Part of a small language model's weights.
Size: 2 heads of 64 (1 for keys and values), vocabulary 9709, 2.71M parameters.
Training: a variant of SOAP for these matrices, 107M tokens, 2002 steps.
Each number is 500 + 40 x the weight over its row's rms, rounded and kept within 0 to 999. Layers, rows and columns count from 0. Numbers have three digits each. The size before them is the row's rms in percent of the matrix's.

# q: layer 8 attention query, 128x96, rms 0.12, rows 0-127, columns 64-95
# k: layer 8 attention key, 64x96, rms 0.125, rows 0-63, columns 64-95
# v: layer 8 attention value, 64x96, rms 0.153, rows 0-55, columns 64-95
# o: layer 8 attention output (transposed), 128x96, rms 0.151, rows 0-55,64-119, columns 64-95
q0 151:495512483570517519536591473451474518544497524397539478497434475456531483484543501465510478511492
q64 039:493542463560498511539501498472483476568477464464537466468492498486518504545552564502499512497475
k0 101:484505464499580511438528448506503495478480494547575526492504525459540501443455516485568518565517
q1 094:545502462479496542538440490491509483512498460437440466482491482478439505519529485493420513506458
q65 051:531504528560542554523565506441470490544457553488477493475500467516539524545568581506429475510466
k1 073:502524522569546498503534473535467519546471501515537489527532496485426462491542522568472496523519
q2 119:530532466544577513566602450435590553543552473390490468500486554496430460467527495524579468532466
q66 044:496545428526525469545495461530565448579547496502485517522507560423499448456532527522510526522487
k2 082:418523493538521507507590382424524471548520498545576517518553518442579516455466523539496539466543
q3 109:546499548449453467585535589507489475442495519466464505469514493565492518519447515490547489497490
q67 071:439446511490473575500551513494449554456456501479511558452531506540568534525518454456497507517573
k3 083:509487472515546530451511550498466514481558649542444540572469411480462428491532495460513505498402
q4 091:504483535449585523514422504480509533524484523477445510511485536566563506453476553480496483488542
q68 082:392429551504483502492542573427482568479445489435564573486513497523560532570486491453458521501554
k4 092:480437452452466506487507513483481512496462557568476463590505427505456543598448445527503482476491
q5 094:471548443512570564513569449490467550459486502470551475453425494570441493522488494594529431497522
q69 084:455453467487563543557499503516486549499521548439465502492534493485482483561541494467538407510480
k5 098:477438500468489447543481521507581459497508603474530504461490511483458530573540547488470480471476
q6 088:501511484563477474506501532498494453585519525557435451523492534456557490491524473483507502503451
q70 074:472452564545561487485485477506496478546477479481574485502581505475563509453474520534516578547488
k6 099:514461465487528557414472482520486502479480441507497550429506517434487518574481431444492493531529
q7 098:451506531445546546467456460513473539473591493530611533541546504575414525522479501483455535436473
q71 099:414489508568555465533512456531508568519505491529572465528443480534516544496435520514465440535520
k7 098:572550522522446472489489534493418442454463447471491456526545498493542505508522462462543512570466
q8 086:543515497495434455448550569503451542523464578429528532560489515516572529528515568479499556552461
q72 105:587532437563485542498515481495560516554528567524494446470476444524481486482470491475479499549485
k8 110:534552461513566488508519515481513465424482464483545458450560487429496506446450448460530513451469
q9 085:548487480439453482487563416527497497546540441508476449438527535441473521472484499556487566484443
q73 120:524467496510506477498516503465476493548497477556539429517525512587574513516448510520512526558580
k9 113:484587471511519481430533534501479491505502470471566455534471477569520558450496461481504526474511
q10 121:479548517484472522538504449553455469473526426458579469462535487431568495470440454479498523472511
q74 109:488583525529423493503523451575515443477508451491449544436486496514536508398554476488496482454493
k10 083:526447550443438483512518494523511468472484620450486546552528508475441509559497507524500417569455
q11 101:536523460448430443540497474500489570437529552521496474554503521491482475462458487484534589462507
q75 104:602556582552454505511506520552475497501495460497578488450558495483458547509477477457457508448477
k11 109:508440510518530592524492467577475465490478523478492413543559428457526535449483437478529444519494
q12 085:495545549494520499539551550529557505513487530465516559530534543550523440436489523625498501433502
q76 112:469492477501423479532487530553471484481528526489447391509500478483552524473463478458465492561463
k12 095:515454501518499504545484504496496544536549528503420568502541509523537509495472533415506532474512
q13 091:439478497500498417495498538573550544487489534443438496514511471398517412434504427516451514569522
q77 099:518417581524493454510478496507548527502466476479512412474548561503515553434563521522504482455479
k13 103:577480509515485467469510634482521480528555476448489485494537520541514513489512507515469471566478
q14 085:482530480478487447484503518504534439469513520539532519446483599482475484541527512512556545536437
q78 125:485561511501498547512496512623545492563539542434499537472503513541468502440485481515507550491550
k14 107:443461520412568552469497499550493499559478545466466527478510491493480529423483515585520539475522
q15 083:461527475441486522513391501531513477500451458524495502483470551481438572508534542479524516501499
q79 122:563483478472538506591522471511563592511511511497502502495563499487533488513463457422470504536544
k15 098:554437525497558473480564521508500508533539467504512463469524478473537498457457442517437570516488
q16 114:543484509431499419527417539502489479464474443487420525590527522539461528548469524516483502510498
q80 045:515433520485492550491519580428449514501424590448515499535507482523578494476550557470447411544547
k16 057:533438522447510439525548502505443540432497528562476468491444491465487496481516505430454505499511
q17 116:502460572423475480572460514488530515465506461480508507578511510543534550510458548489436513481502
q81 043:483405546483466518503545609493471539433452604519535543539555476576567579535512494498469489500538
k17 104:502478461472461441505439555562486474444500531553411484478496531483472431533507435471410576486504
q18 120:462489533494478514457396581471497499440507447563506502512467534557462553541488475516427523482503
q82 043:476438452501484471447499504474525464507452529433488483496461466481473444519490568520416459452480
k18 097:511463547481499506485558500455532538490516598504474518542463427514492503545516570517527425443494
q19 105:511488548515463495547508438456448549518376524494479493497574506485527488420461492493462471514546
q83 062:600556548540469480499479485467462494512538448553509511522583527540562540539458442387519590548471
k19 086:476527527488513565491551514573561505486514466403473544490506502579526616507492461524519481458475
q20 108:526468484444427512494521492501471535497507571487523532474587447492512483504545455446458502423550
q84 063:551552524455439453499489507516517466493541458602556440565553456512463488484449540470534442535469
k20 083:453478504477522469526513483486504543525523424499506493528517498529445464473546440523523493573459
q21 102:436494508529499560475486517472582526401450534535483460460486549527500502516500493504465454479531
q85 085:547436569458491515532510515458532530450501511489542601560508500526488469641421536552508500516529
k21 076:495422552496473471564523468549527488515596510495501525512492567446462487556471479463471493531546
q22 101:440557537459517483463550452502453550461491518473604508468510504485574538479526445453444525514513
q86 085:512540430499503570522466512496434511514483415501434473440554524460519480502492442409528476466484
k22 085:423427421505474524541409532475506530531522433557516511491463523509504448441482488453465461444452
q23 083:621474491425516494488471533443462529452444528431426531495527486532425512480547429532468492510470
q87 100:502385529500546488497487510438501496519469561536524468473496513565535524423485570519474459561508
k23 093:537545506551462577494448608483472543478490497569594487584469533460525494487466465471552502528527
q24 098:516452514475494476501525447496488490527509501490548448550471457506615559418489489494497483490452
q88 096:456416557498464408485479484489419466459485467559488549474491503495595494502519476446470479574467
k24 106:463444497466505521467487467498522488499522514507502554487499515437505446482485372480493532538496
q25 105:482494508475541456509527452555465500482572521512519569500489525465572522506563501528525601458491
q89 116:509541487516523519462503542477425522451435406469507485588476553509529455461551445415531484524551
k25 105:472547475477480507514575571479461570465470507555503480496522443519493497500501534499488498461494
q26 070:529509452515526533487514481502553487538506514501435457497462542463498565530521553530495554506469
q90 094:600458554513515482521473506505533498483499531581479477521466457538525508442481481428500491587503
k26 157:525406567532508477535516592465511482509458592550450538515490524552525481549541513479484451569531
q27 091:453516448564450471546558452495437541590534481457498466494530426473465436499521417469494568472513
q91 113:475505513526553475447544472543504457524467477521535453501560482499467461494498471531557534438484
k27 094:477464504483528466483495469509523523529555522529492393508457520452523481567470509508595488545492
q28 075:422495470476557504508423589529496556595504545525430495483497498535465452502544512479546491479493
q92 116:519513505459574417470539483554457523413555536496491490504496387543494510544549482557516532522480
k28 098:464563529460494472510458505529478478449474520559530470534507429502508494525505546509544551453549
q29 095:520439494511476437543527521454453524518403441519477500422526547495536482462488507507539553471506
q93 128:492398550502482490505557416483563555482529511547496482532511568477530491491564489440504480562505
k29 107:431528474523491526414569446411501481475547484500514533528548584438455520503539486459520483559473
q30 086:438560525539511511499488418437516452537558476528504489484533500509485486537476522542569497529501
q94 110:534516511456526476530493466470529542460443516548509395437462482463563481492567486452548494468514
k30 104:476488491474494497465522470396470553520472480565525472552448446523628409492531517444524522462478
q31 084:497537499524514493480563509448573533528432531516554529564475528482555560483521502398533485505525
q95 120:549497497461541540510489474534499462513596532581498447477460523507475492510458428430530518504502
k31 102:552487477530513486498458481532488431473589562567476441421486538496493424505450477510466454479583
q32 082:484535494479464465514460475514486478492494573542474479542487448516589498450506621481511451518494
q96 115:472515515473594515493397470444465482495503516509515541601529428444455528547482539534511568417483
k32 095:514543544452538527482460503464455525493497546525491482517450524483504513525547504459511522455533
q33 081:484513495546581503533548457506567453415495481450490479507465519467489539466496572491538473531530
q97 115:432565507564481388459414469477500413532553476520465523569501536475494482499521469482509505474474
k33 096:492494542506511473450427468478461490513479452523437492488552529435569531484473374500484527473502
q34 083:537524530490485522511487445418501434551429482482531574517477534434541526510479520503483462507547
q98 116:540468524499444547518525527472444505545461492472546486458544507570521505517543433559410538559527
k34 096:487474451526523544546492557493481539419567580514572522457502509607483494516428497541461516581487
q35 086:497604486488438483523493522507449492552507475500474427455439485496527432556458502509515440484483
q99 126:518483507581550487517453429508483471466520512440524486497428592511467497442536482499485532631510
k35 102:507455474583576512463479429446544549534498479503436485417502581505438441469579511501499519584495
q36 097:486498577490490452493480544532512587483554534505587496502422474529527564577440462552543546538457
q100 116:443515520534544516519476479443481433482473531480533542454485468532513527469535604572490497502482
k36 102:477489549517491492546448482445422518506455514488455545474543534591470473499606555491541480515500
q37 095:500574492515536494428540426489499517599559534455471473483479490524562530508527484523534487512518
q101 105:509443460512442509477481493430439480457526502500487501447497479519514486491495549582567497501517
k37 101:522527464428427489497475550445493571452522553494530407519541572509464439483494554472534506444518
q38 093:522594482569483536518535494510518492539468507466555486454532511457463534469522473511635504451497
q102 119:509545467492427480473500503475546513533426495402568531562469537477420436569473445535548539475459
k38 108:506519508499474533462494486518514495521491551473455496527436509552442484571507539549430549432465
q39 090:466521490430519510563536418531495494541475459521518453499481547511488571479534451519446561524487
q103 106:487478480452483548529448520463427489472485462433475457482531503572465498495479479469463482470501
k39 107:501491490534477548484416590471469478518454563519412487491520464527511525589575490527477546477483
q40 088:533422532471528512485511545634467509504480532532468535470496485570478521494442538506491494558518
q104 132:485500486552500472493494499483519536530556535470487485457478580478550540506456496493580446555533
k40 118:513556511584486495471536429491498503504462527497479498414501540507505564483483484495547447467539
q41 090:450528562468483511526480473426418394498542503485510522452527519488478436534493508501534493515527
q105 127:566499469536488554474485521486444474544509525541489549482554471442507510518530515458530467514359
k41 106:541457464454518499533465479539470522475509477474480487594502565425545493530632531477489460499441
q42 090:501504443467576520511484543415560481496520491456451580557473511534506450553506509512499430499506
q106 113:452445470564472479504563497564510533468504565453593533507482499480462518537501555425435558425526
k42 105:480449548542452455462548447556466627466518504489542493520526519453522590468492501549496602477523
q43 106:559443512495559486495475481486479529499476495528470445548459483531483543551481508551471495529525
q107 099:509542548483538473542563473496457528443517470513444475446538533505463471518554574535587440528443
k43 106:439596530531534518467481413490483525503530492458492530441533440454503403507515489475556471509472
q44 096:492536497477510482483498501536446489517504477577476542571470555551566511465494578476474558564460
q108 106:447538416521406506474515474475537508509506474511556491481465464488505456494478464560512476526499
k44 105:466477544483475470443501502481539548480473457574508534444494481586557520564501522549556482449544
q45 094:480520495480443514455503510490492535483484460466505504475520497540603458457470497533525515502443
q109 115:585553499513529515549513483512562493499505476523467466525550465510504509505509467466523497526528
k45 103:528509504498552513445470531458523500516477570467481507538519505470479464512523524406523551431508
q46 078:463479505455564522532471560526524509545444486542556520531492529497502505478541481500554505512438
q110 126:494467493666595456492521517447523450476523529467537519462464570552472444552473466491440458531510
k46 094:539475441457509523510503422533529514517531417492484464500530547499497525536442484529459541551444
q47 079:506390518511552491493462480508537523489486519484529549564512472478517497556533470512430470467511
q111 104:460475522445539475535501499490522447486572452438567530476479532417519533604531427546444528525492
k47 088:463442503446453465473485550518419537479510517462429518450397521431500504501492492494500459525564
q48 084:437514445495453490541531511493489487438613498538524479475489508452515480514531507544526575458490
q112 129:508432510456431484558523507460532468473562539452492494527419523447478467516513536473480485545520
k48 109:509436504500525520577600519467563512504471492473461509463456502540526589549538534476499513495499
q49 085:461538489483592517453417456517433495531508470487546503565493495453546492514521489433561561528425
q113 122:473477562488499576506507466509523468438611543499475473486508498491527478459494549532561508547438
k49 095:562547550563447470521539551523484490457540535485473483476503565445445449523535504504452464503503
q50 084:435529419481483567535555426528515534522587514391537484527467511463478506507503457510472498502445
q114 128:466475533520583522424401550496527598483520488490509520502457447476425517472484480502439500529488
k50 108:494515515520471475499442511501515502511467491580474465533509489538454537487478491466455551500566
q51 083:482469464526595407429439508483530556457474554484484460506583441514459464524503466540529495500463
q115 115:535519479528453549535502441488529490503525412484554529502632463498535450540469466455499545511503
k51 097:517509526469465569548561505543542481556553570521500474505470534462512547474512539456528561475509
q52 076:467527471443510458439491468552529519498491503508509474509494515467529475470466428450487457535487
q116 126:566532505425492466500508478474540523494512551541541487530524520481566477521483508489452517530464
k52 111:566488601485517496497487466536579501452558505581488494528518493469483532516514557521513495527476
q53 079:492542498476507473530487445518492481629469526550506519443552580400498506566520462552531442459475
q117 111:489623492493483495404517579503595551465535530450461462517494603502519460497477501500545476530425
k53 103:497561470525570413432616529484584476483502495447458509511429513539504525504505512498527530474432
q54 080:521418510528528465450511527571576501488467540481540486484533533466577480545463474468469516476488
q118 114:500496446482459526446447494429466561539482554559480420606488466500467525538430545479554497482481
k54 104:558515453538497507496503528438477474444532551575445492546468438475442519511497508478451443398456
q55 094:467521482509408475567612506501539532554502520614566505517518535556521523546454551441530525517535
q119 117:414465507525452507475481472532459480418467494427491530468497450498476579472509539516513537467532
k55 099:493437516579506503479475492510470480497467485422484500546553526537589495500589518528502429474556
q56 090:508487456506526525480562491531512418449500558525464462457509476493472524450532545525559531481496
q120 125:502512539457488520434534526532482461473516463450449535462566511552503545500490448479490459525511
k56 105:542476513471495498464489528577502470484533516481460538550496477551485487494510413502580501519466
q57 096:494451448467500481389526466538465474506519539476483510489521488487514441456544493511486525518479
q121 121:495512494553519497500490449538450440525507472507484502452511504468513483493440513429508535487497
k57 106:442511568518525529530487537531437485466508432521532532434524529468498516562487499453496517487444
q58 096:534494498572438518479523473560473469479451545544400493456476441505576450470528514458464472443431
q122 094:526555575463494508487515510480406510478531503499557508462549496494535533511514512542450484510546
k58 089:510485556492486502475505582500554521478534565453543475508495459528443479477480486465512478617544
q59 086:507500559496499423493482527509516518531442530506488533454541492568498499467579482553482531568560
q123 113:516520500536502488516473453458555439481488521501589400501462488499469459446560488585472495457429
k59 095:471487594562498467470547502474563481496483429517502469457465509517520511494482551510475480520451
q60 081:549520474459544536568463535457495502479426467440518509497531483543522469487459435468540453469496
q124 116:573499449474450536486535488461504466499537479480477529518507472519443504469494518545477525501543
k60 096:499495521472543512504530503438466463570537481528498440539541462534498469542542591527484538515504
q61 091:492502461559567503569415505545484566487431468524514478516509510545473510459606495520537478434514
q125 114:553564468527475523442535482547472468544524490532444463492549492513450558520554459506525556516465
k61 106:499565485482517502517464495470478483499622474525524509483560434430427485475515425529527522519509
q62 080:520518435496554519488489531556506505484478525517540557535499488476504462480499406429501535533545
q126 124:459529525520562504602526538534447558447563531519510536502419515472503504504562485549473520503438
k62 100:450457555528547459508501512468410491487561554445490456508461519505520513587524542465448462525516
q63 085:504523468472537545547526484487562584509507517427500574521459585435474426461505578478525571436537
q127 125:492523536543517471509452520458535510509478468536507491486522484484553465498590493484521451501508
k63 097:502480471532536460562499477538464478507508482538492475541524503516508418505502514565633538498494
v0 100:515424442558473478466482554548538541594510542535433506501499489454556505513436508479565492496547
o0 108:528492421477491505444525498503585524581532597512491508482491539442466479471517505485515517459589
o64 106:506486485474514522559494518452451449461547448472513495487533494484436491489591535531438518535417
v1 105:454559511507505542496593517552439455532508472495537525522502512534492499479498497499530480460434
o1 105:524522502497481511431473535488492445484463403506530478496480519503512560520481482495453494499479
o65 096:560465466496544458500572441465551563522498542501491492571457528504470450550510537579559471489528
v2 098:493539442508455488498481466486424436518510563504526543507511473478492555444553480536482449495449
o2 101:517513523548463513507436513507530479509465532432503521476531471529463549371496484535525455468506
o66 085:518518487436522515398579528553480521499475536488490433486463521467478500560427481453528568520494
v3 095:512486480488451493507516622495493428468597549509508526504482500478538541488535498546510506479536
o3 105:538510507493484565438498492502516545493490509472423486429463537462493545464528534504512460548465
o67 098:439483514518501518519516517519499430447519532519531404468480504492472464562498468490468486516485
v4 101:471485513496539425476510475507510490432549482515497428614575528404499455528556496478483488506429
o4 105:497470528439494467476443491508466425471577476523518424490512483443520479466499504477454519510421
o68 106:441467479510473611505498531492544521521459496393530472454517443538496494551484541509479480524531
v5 100:540512518515506378513419482503513451555483516516475425537522464454492476500497501444518471434472
o5 099:549560450451466513532463476440544463513539557495512449547502515470517469534514537478504541487473
o69 096:498507582501503553544543439554418535469461491449503541517508534480536491478488496562485508625620
v6 100:529539447510435552484493494425551468474558470512520511472424506590469480399569477491420469470489
o6 107:555482462546500475509516454497582496466535500479504427493529476523469480432533484491555472455481
o70 092:501543491458492535498520494512530499473467504482442537512546480467495512506500428402524515463567
v7 098:569473540522465471472507499494577462444414476560469448448485548497453426531477516561540480491466
o7 106:513497532505509448497528469502526442505541497521491480531502605465472424552519480547481553474524
o71 095:518460520504539493529527538510496528506481515539545433480468456499544541501463497505519457496503
v8 100:566541505490462542466456445454526498502486460529462476480509475527528513530552483564460492556474
o8 102:524501502522492490465491436475556501544444553503510484486494499497469475504490493512539467502498
o72 093:516466499519497497441481499444511458447492480493461545487537534496463519525528529562524511555497
v9 104:494534439530475508515466522503523572491470447511514461507473497445464521512403405547520519412530
o9 103:486468510497560452488450495489550491494501534490525483512517486514511522551449447572506561448505
o73 095:557500518436437487541530513575449497450505490521520495511508490494410544437516495415532485474453
v10 105:504474552481553453537530506478495560491513543515602523554507598425577493559491519459492545527474
o10 122:516444550513455512557531507494499517523483529549523522425490547442607488596500549432478439525498
o74 099:481503451461423596451505499496522477442502486436461520499470463563392517453486503567504477439537
v11 105:519500511550487496533425527519536510559550497479455485479464496501475514491491463444524474486465
o11 115:527441482551538456461523536461530433518539517458499464499469480483493482381456447416486443522541
o75 092:479509485449465499477500449532523486398473473537540526517512485470473460532503541562466490459525
v12 104:471499496465493533518504448517498546526459469538538543524429486542540467474482580544518485465519
o12 103:509497538481533469486489401443455523533503484467490517500525502526492550563492573574518505519532
o76 113:508489429546499451532576524471537508484472502535461476472469520486486444520536457453474465509471
v13 111:517384501494542577476483535480456468465456523531468468459492600448558522514576459511509507485463
o13 121:454495450546566540523508458490531536535392454538471436471481511428533466472478470518520486486520
o77 085:536551585508475474506460488498553471500516552494493473523541435526475524501492495492523562494460
v14 109:523506534449440524509391536471452462495429432487514510497457523500429527524493568463469450520462
o14 104:521503504518450542529482492399486456490473440475546454499525525561505468479540477514482501472539
o78 096:547507467497514547513507496549550488459531524469519520443595530421519539584536488446481474481454
v15 112:483495506521518449490445403419551449510514459533527515485524514461526495459494529569540469435451
o15 112:529491448572440534476530538457533506565506517478522480468497521466468536481579544490518448523437
o79 115:470468547465536523525499504521443511388513567522495550470440436495543510440494500537538459561526
v16 105:441489475626505544411526544487519484518520441530529531489447496518583566523505513574421484472522
o16 119:488525491543429545487475530517512566547468511461549552412460543594483473461491515580506551441477
o80 086:498542501455557584517499490483422443441530552509466485549434433513556474421526531527486503526541
v17 088:468469475485465540490525471552524524541476410557463592438512459474452515508527473462555473499477
o17 102:485505461440539513522445533496493510512435479435445527501522492451483522548573398504489524494516
o81 086:511442448538470544520491468516459482491561413546516438520492423598470474481416516518499517490513
v18 099:508498523510506487456473516618556493524516455543484470471560471478507509445472461478499527476506
o18 102:464491493503452524459478561540537491586502460463442448500555433433526512436439436453489494468580
o82 091:486486494454483514530527456497492460426402501504510515472503492536500514520516542569584504472472
v19 111:443486536532438401534497540550490490517526566487509518432482520448504486476483474549421499496559
o19 115:513523502543478495556557566559478482549536511470554532459487514465521558506512467439512507517560
o83 094:503472496495501558445519494491507563443465529489496455519492562516479446522503552433470458445424
v20 098:521521481536365444500471482465515453490474531462493515549491469455491486528443535515504549538481
o20 095:517528429527423599477481469438492507529527531489507458499542485505476525539463491484499470500480
o84 096:471508570488574499478513502458588447484485468551507510492460481507544483516535525559432530525513
v21 109:503465558565539421489471600531559513467485449491492509459511522489489516457599471458512534498452
o21 105:501453498535529409392466583479517481513505488525470423456474570480496499440479457467494531441473
o85 109:545484428498470513512510396516504516543477454502497510521571385503483462541494512507514495526622
v22 089:514500503468470455554524484454444530573423503484519474521461436560547466526556541520503506472489
o22 097:499529520414463584547484550469415527537458450560521552488448444470582466515529444523513480478472
o86 093:492475516590529368461466491538545502463499489471489427501479570476481485469448495530462535528576
v23 095:545492521450441563483484478478501489412464515450394517528542593520433538475490495471442507474431
o23 106:515504492556501467509508539584564479523489495481502530489498504562393508526522491497494538429395
o87 094:537492483488459508501464516456511475526527474536542463432581482430573478458541496542480496549481
v24 094:522515483519410507426576462437472546519465517557527473451610511483514544451514549454546568531539
o24 096:451460541503472459481476459482426513494474502488545522543522465419472546476433536485512503479560
o88 100:537488432510551572482511529478558517531519462536489466505597458503515506552590447505494539541465
v25 086:498485478490542529528464425487489482487450418522419456514498538572478540433511545434508481552499
o25 097:510418508499492483501544470479514489501466470519482436542530515479482481437509466475428477513457
o89 083:494472481486503436510498537503513507522515410434517589431483478549505469426509504566547552484498
v26 091:516525509459504477519441511518440425512603477525510556520408502533554539520547482455483457566500
o26 101:478581505464495547518489501518441477503487490492500483430487517551512520410526566465495481549456
o90 100:463435491572456486541444501473542540507495499495493572540507467461515513494442444513431528423519
v27 094:505563516483486478487520577578497473523552505513551544523490406546482529507504468501508475486549
o27 103:541489502458476564458488585544454485484483491491519455495480500562489483462432498491547454508522
o91 095:468511499577501502501504374499515560456479484547517494528478530434461488597490456474519467517482
v28 104:558501480463586506545502488532498508490499531536495508551550469531529429478485555536515458485525
o28 113:511525424434554473543495492533438524556536502495514465550495479488522455532504532484457528536517
o92 093:492444541555429509441524496510506487460532533501489549497452515437465496481470504512539461443465
v29 103:424483503491453527497528499484556529499458502466531536477478539561548532498475485463553521518518
o29 111:481548445469608458456523485511476510492466467457453572480491513517480537522520443474525568483476
o93 077:459438556492496558530515547493546449500530540537520557509553554460460486478525568553459412531568
v30 089:420491461550507485559451563438487508485460432527552453550562476526480487459514550518492431468496
o30 101:541481495493522481459478532479476520504506509520535504499486461468427446397552585484508471555482
o94 079:459490498508474584481550521567485476502578539506462492511482496509459463543470460496519488447475
v31 117:485580516485508470457504513586434498510528540531484506527448483537490493529511556499544548495426
o31 115:477566536546473477478503558502400476481482511531470459510439532540538523519436529451440493506460
o95 102:552485457487504518528416455496557469541479472534519488442556531491554480469507456560515549466518
v32 104:525487602577495433489552494535535493477485537396521513534553502374494505497532461466504473454537
o32 101:432476515444489477479518593456496473472556522457468539504508549416481546529495544485502482486499
o96 100:490502478550504526517437486543390518545495511526454464520515463551538531511515465486453495556501
v33 111:566559496486558483472430491445462478469393428530560471509482518567511499455491491541484520481563
o33 102:558507519476553443550505527505407502460454446538548442577474488523510481501446490520478529492481
o97 116:456491517488411597515413475501535466494536528504424500462490502464477440528537520529493503506466
v34 087:429542550498485548477465556486491532547557555520457540518602450532583503522503512509527476510524
o34 089:469494463495458596520493532570428495513490473502539541430484479496494503495547543497481471510586
o98 095:541608525504515442522492574486512477539563534520473458481502523486484504494454432490518521503451
v35 095:471511496497527507526552509553439482519486502461449550541502513574461407471561527577541508493406
o35 099:479530467583572441475509533474414492455501424469494503480454534529479501483490504493479432462467
o99 094:538463480437500551488494444477539443528581569507528455553583555480507489489486498446560560501485
v36 097:535471372500512502410441512487475533552472547569451508577450487510587552546471456507429501512442
o36 102:537517453479464575488454502500540593482407578531444440483477500482548500526528497484513542461496
o100 091:499473458518502442512536503454497469583526497557512542468512554517473506489495512534520432417483
v37 102:456464549477461541520499477527481477447558490519487502516535466458560502539425553502489506523500
o37 094:411438646467449520490429520496421444409530521524476484485484515556482567533445446469453456486507
o101 097:552517496566477442483499451494578523438502497511524520490489474478521501488458544595578512492465
v38 093:447621496504457531462511486528542472399535415519481570477400496552536471534510464517485546524524
o38 095:474567482522460564524539525512491533491442514521490521491480453612528471415513524581540529418489
o102 098:491430531436446439530429469557481467417548475415489539462507413456484528476510445492484465576462
v39 107:463599478491578382469469538500488542484455462560488505513463540482468554538514508552449484464479
o39 120:499580447556516485506435487432473539470497535501527452472517495497516537534526492478417544491461
o103 092:540479552441454485487536493487460496491471568474499541535507519496506518573488558504638430508521
v40 098:583467478521523510550440469503449488479479441536516502525528472538450476481537503453544521526480
o40 111:552458488512464488491470483443509434538444505625521453564612529514564437509485518402552441486476
o104 089:486470521543474519497608516556517554493543508471461484492436508473474519502531485482469529493535
v41 111:481535478493621499614483536448475561513412500495448451474484497490501496482465448513435561537470
o41 121:480540473498598426583464527503490580465467481468544470504510512515535483465492470497482533516473
o105 085:543530568529570544473504529453477487525526510522487485512485499472462494552512496475494483478536
v42 085:453584482508491496527497492551542546526521497471491513605513483515484519484484518476456495520519
o42 086:501492460469499434500502531486488499449528493467523553595457482557489486500449550538484504530509
o106 084:476539512516490544518507473415478501511457514426408494469488559460509521529601489422500459497536
v43 099:510454570498475539454526485548470510541548576549503445535538454495500483553512479536501527505554
o43 097:481462526440428521555461438510531505499499554436492507476518510480506510477497554525560455492534
o107 089:517507535522531538385548526404440518504487490470521461474529524537453540552521476479435534574464
v44 090:509522528529513512418484504481487447511574492534456405538471481473449455489464558459594497474507
o44 102:527546505457488468501493483483519445503511470489474425562477462463452499396525534452501471527468
o108 086:493497490549509515522498513478387495496485458440486512435520524553524505502492426553497519475480
v45 102:488634555496470492481466494490496511449458444608461568508466492492467529576553558509526510503472
o45 102:475535522561459442483448525420480508466447534537494497541456569505465508556507533492529506500486
o109 108:553507510506508541478508476526539484492606482495515468512541450473497496486468454513493399521566
v46 095:480512548510483488529509444530524542481493493502416544490460509509563559435568524537441456456465
o46 102:479503494489498536526515520482519554524501463473455560493476523497472543532511503456491426473408
o110 086:504442470435510465478455436489494457465449502553509426488517506503494500506499471477494535505485
v47 087:466473506496451355561484492536493498481591494536522481542472469488468477505421487469488530492509
o47 100:498434483406467491498524508532477472499560560501550452502541467460543537510467502454509534513546
o111 092:479527486496522575532500481458504450502488481520487482497495530489477577570514490456444508480498
v48 093:484502545492534494433430527472504439536530472456455525489499476520528447474579505498512440485529
o48 100:510538400464474470487575522490525440529491481501480491436480500474527459476506530579539509456464
o112 093:516516485492543458528439482465536537499542511543453466532528532516461516530560529436529569440475
v49 094:538498474519476510516504480415538498531509580482527445454466583501509430505470550528438454457488
o49 100:528522482534504462552549399440529481512557452513507533447482556490525494546560488504421466514464
o113 099:448544501461468495462458567566482507459425552458463549438497553547499544479453534514563538473494
v50 103:487483552513566436517561548463436509522549503444516536491452457482553534505536461435393555478485
o50 099:466459618487485493515496576586480549503533481584497517460510503523540510502554506378460473487505
o114 101:495558450484521557542516522412492515476546554456510509481490537518492522463493555536481469554512
v51 107:516493535398488495442496559577522498415526511507510482488500476506523523586493482521480532541450
o51 105:516523518494507514456506466554575479489561509514586488474496530562564532514464473477475516527486
o115 089:561458525576481538453464498455482501495444429490454423499527457478489484431500460522517406496524
v52 098:494502463501526518475463535423436506467445521505544453461533556458515475541527477515507524526514
o52 103:421511513547492481517493547430449484501432516495528498460506493409527436543486519517573529425521
o116 101:498501518502535560489538501621595493548489470490472552490465499508484514408517473559497499453459
v53 099:495512506491564481518513496509519505487470414491495480438529506550503528509469460508514490606472
o53 115:471532499544497467432484557509529529488517436545508547471509488446562440446508474482515473522507
o117 093:481415483450523445553512481560513518567521459555531481548555502432520487529457468512455576513541
v54 102:455459566514565463495463460518462496525453505477471519530489473547508563502517504493527543453499
o54 096:478503445486516492495475469491518481514422480564526458497552421530532538458489473449546486377514
o118 109:518444553554558488504500536479433513444507551460467428538449589499499494475488493533502481612503
v55 097:450475570552478518478447510449488486483473516487487532554460476486498480483485510533472488428506
o55 100:515462503504468486530504509493533562448549469496581494446496440502500518551531573477542490448491
o119 096:510501555518544498429466569442480433564513531494509454516481496560501531517542487535394474462494